Weights of a small GPT-style language model, trained from scratch on English Wikipedia: vocabulary 8192.
Each number is 50 + 12 x the weight over the matrix's rms, rounded and kept within 0 to 99. Layers, rows and columns count from 0.

# layer 6 MLP gate, 256x128, rms 0.115, rows 0-14, columns 96-127
70 39 47 40 65 46 56 37 65 37 45 57 59 35 49 48 49 41 50 36 37 56 32 56 46 70 75 46 44 51 68 33
52 48 59 45 35 49 47 55 23 33 43 63 81 45 44 38 47 66 60 62 47 50 66 36 36 38 78 54 57 34 43 61
61 71 72 47 52 45 62 61 55 76 38 71 82 34 70 59 59 73 58 48 46 44 34 67 54 43 38 66 36 47 68 48
45 23 26 56 46 61 46 51 52 45 71 53 28 39 41 51 44 43 57 54 43 61 47 57 49 63 48 29 62 48 61 39
50 23 67 54 69 62 58 32 53 37 48 63 50 61 42 59 58 46 50 51 61 57 50 39 52 45 42 47 53 67 53 44
56 58 49 60 63 56 57 44 46 26 43 62 50 56 45 29 38 41 72 46 48 28 35 60 60 37 33 67 43 55 63 52
31 29 43 53 58 57 65 54 55 55 55 38 51 61 65 58 67 79 42 36 42 37 59 52 33 74 49 56 41 59 44 47
34 52 72 30 46 49 39 50 53 49 74 32 66 61 67 45 66 66 46 55 40 42 42 52 34 50 39 44 56 57 45 43
42 50 60 36 47 50 46 55 60 50 48 75 44 67 47 45 34 70 60 40 74 38 46 50 56 60 43 66 44 57 88 83
42 22 36 64 61 50 72 02 56 33 40 42 36 49 70 57 95 31 78 62 51 41 61 31 90 46 44 59 67 50 56 54
31 45 28 35 61 24 43 40 39 61 53 53 42 25 27 65 66 43 52 61 33 59 53 42 57 67 38 36 50 72 48 54
41 28 26 39 50 35 51 55 44 60 50 59 58 60 61 56 47 46 28 62 51 51 50 59 55 45 38 60 32 51 49 49
33 35 52 37 39 52 50 52 50 60 55 50 40 60 49 79 43 54 57 45 57 33 26 60 42 48 38 51 38 49 47 38
79 80 66 46 33 63 63 53 51 58 48 57 54 43 44 34 60 50 50 46 37 59 49 34 45 51 43 58 86 60 31 45
39 30 32 70 47 38 81 31 40 35 56 70 42 54 48 43 31 49 62 55 59 56 43 51 60 38 46 46 58 55 57 64
# layer 6 MLP up, 256x128, rms 0.11, rows 0-13, columns 96-127
57 37 44 46 75 51 45 56 59 42 64 74 31 40 48 68 59 09 46 51 70 42 42 57 37 56 37 45 52 43 34 32
43 52 59 32 38 50 56 46 38 82 44 71 49 45 61 53 38 67 57 46 54 59 43 58 54 62 65 49 48 56 62 62
46 43 40 38 40 62 43 50 51 45 48 70 39 58 49 53 50 47 44 65 54 44 52 48 30 64 33 70 54 45 53 37
43 62 42 50 35 56 43 65 47 33 53 59 63 35 43 62 46 44 58 41 46 24 60 27 46 65 60 35 79 32 81 39
45 45 35 62 40 50 34 48 48 50 43 71 63 46 35 59 59 49 30 38 38 51 41 41 42 56 51 51 52 63 72 55
47 53 56 39 52 41 53 58 54 39 67 29 44 37 51 57 67 53 48 40 50 50 22 44 61 44 46 59 36 34 55 53
36 34 40 49 49 45 54 50 49 33 61 38 44 80 73 58 40 41 65 63 43 36 48 58 53 68 28 47 51 62 61 64
63 47 53 48 51 75 55 51 44 49 22 52 48 66 49 65 29 46 38 40 66 60 75 72 59 32 76 61 53 53 24 50
81 51 55 60 47 57 61 40 49 58 38 37 61 40 49 70 51 48 48 48 38 61 36 53 48 46 16 66 76 54 41 36
66 59 47 45 49 56 32 64 56 42 52 58 70 42 55 62 24 50 54 39 49 52 34 75 22 70 41 63 48 44 68 61
20 34 47 44 36 31 49 43 31 67 46 63 45 40 56 72 35 29 48 32 36 47 42 49 45 67 26 51 44 47 59 73
44 45 40 28 60 55 35 69 43 47 60 29 51 59 65 52 51 36 43 62 51 58 54 38 54 41 29 59 46 52 25 34
40 40 39 44 59 50 57 47 37 45 47 55 58 53 65 55 50 62 44 57 60 50 58 39 48 48 54 56 47 69 68 43
38 17 45 41 59 48 32 65 73 60 48 59 51 55 62 47 49 51 42 46 58 59 46 60 81 66 42 43 42 62 70 63
# layer 6 MLP down (transposed), 256x128, rms 0.11, rows 0-13, columns 96-127
69 58 47 45 46 42 41 43 41 28 52 49 58 56 45 25 40 28 33 57 38 50 51 54 38 63 56 56 42 54 23 11
62 33 55 52 44 56 76 62 62 57 33 53 65 54 60 55 54 47 60 42 70 72 66 56 44 40 40 41 22 38 56 47
51 57 70 56 57 62 49 42 41 55 60 52 51 50 64 26 54 67 40 40 63 74 37 31 45 48 61 66 40 50 40 64
49 45 41 72 45 27 36 48 55 46 72 66 51 54 48 61 51 46 60 39 28 46 74 56 39 71 41 31 43 47 66 37
55 42 35 43 44 49 33 52 45 34 58 47 44 62 46 64 49 32 51 57 61 53 37 47 54 44 69 46 38 51 67 76
58 46 54 48 57 61 54 51 57 54 78 66 53 59 65 47 54 50 44 31 55 40 32 57 42 59 31 51 43 51 54 40
49 79 45 46 43 53 57 44 59 73 52 39 59 58 33 36 54 64 32 56 52 44 40 45 26 51 70 50 55 63 46 58
72 43 35 70 50 49 58 50 57 53 49 48 37 40 46 72 52 32 29 65 44 50 48 55 46 54 39 52 49 62 54 53
71 54 65 49 61 34 39 42 58 51 55 32 50 37 54 62 39 53 54 53 43 49 50 75 57 58 65 56 50 48 65 52
38 42 42 48 49 47 51 43 37 20 30 42 26 50 59 54 67 49 59 38 36 50 54 40 61 58 28 50 45 64 47 81
55 48 47 37 38 36 29 46 51 60 38 60 34 44 39 71 52 54 49 47 47 54 63 48 45 50 41 57 65 41 48 38
52 63 53 33 54 65 64 43 57 41 64 51 24 33 49 55 38 48 47 47 16 59 46 59 54 43 55 71 59 43 54 11
56 54 53 42 39 48 55 41 41 29 46 53 37 38 47 46 53 46 68 65 69 27 54 41 32 44 40 43 50 39 55 18
34 53 56 35 64 55 55 51 80 48 51 68 37 69 44 48 78 44 82 47 50 43 37 69 41 25 41 31 40 41 48 83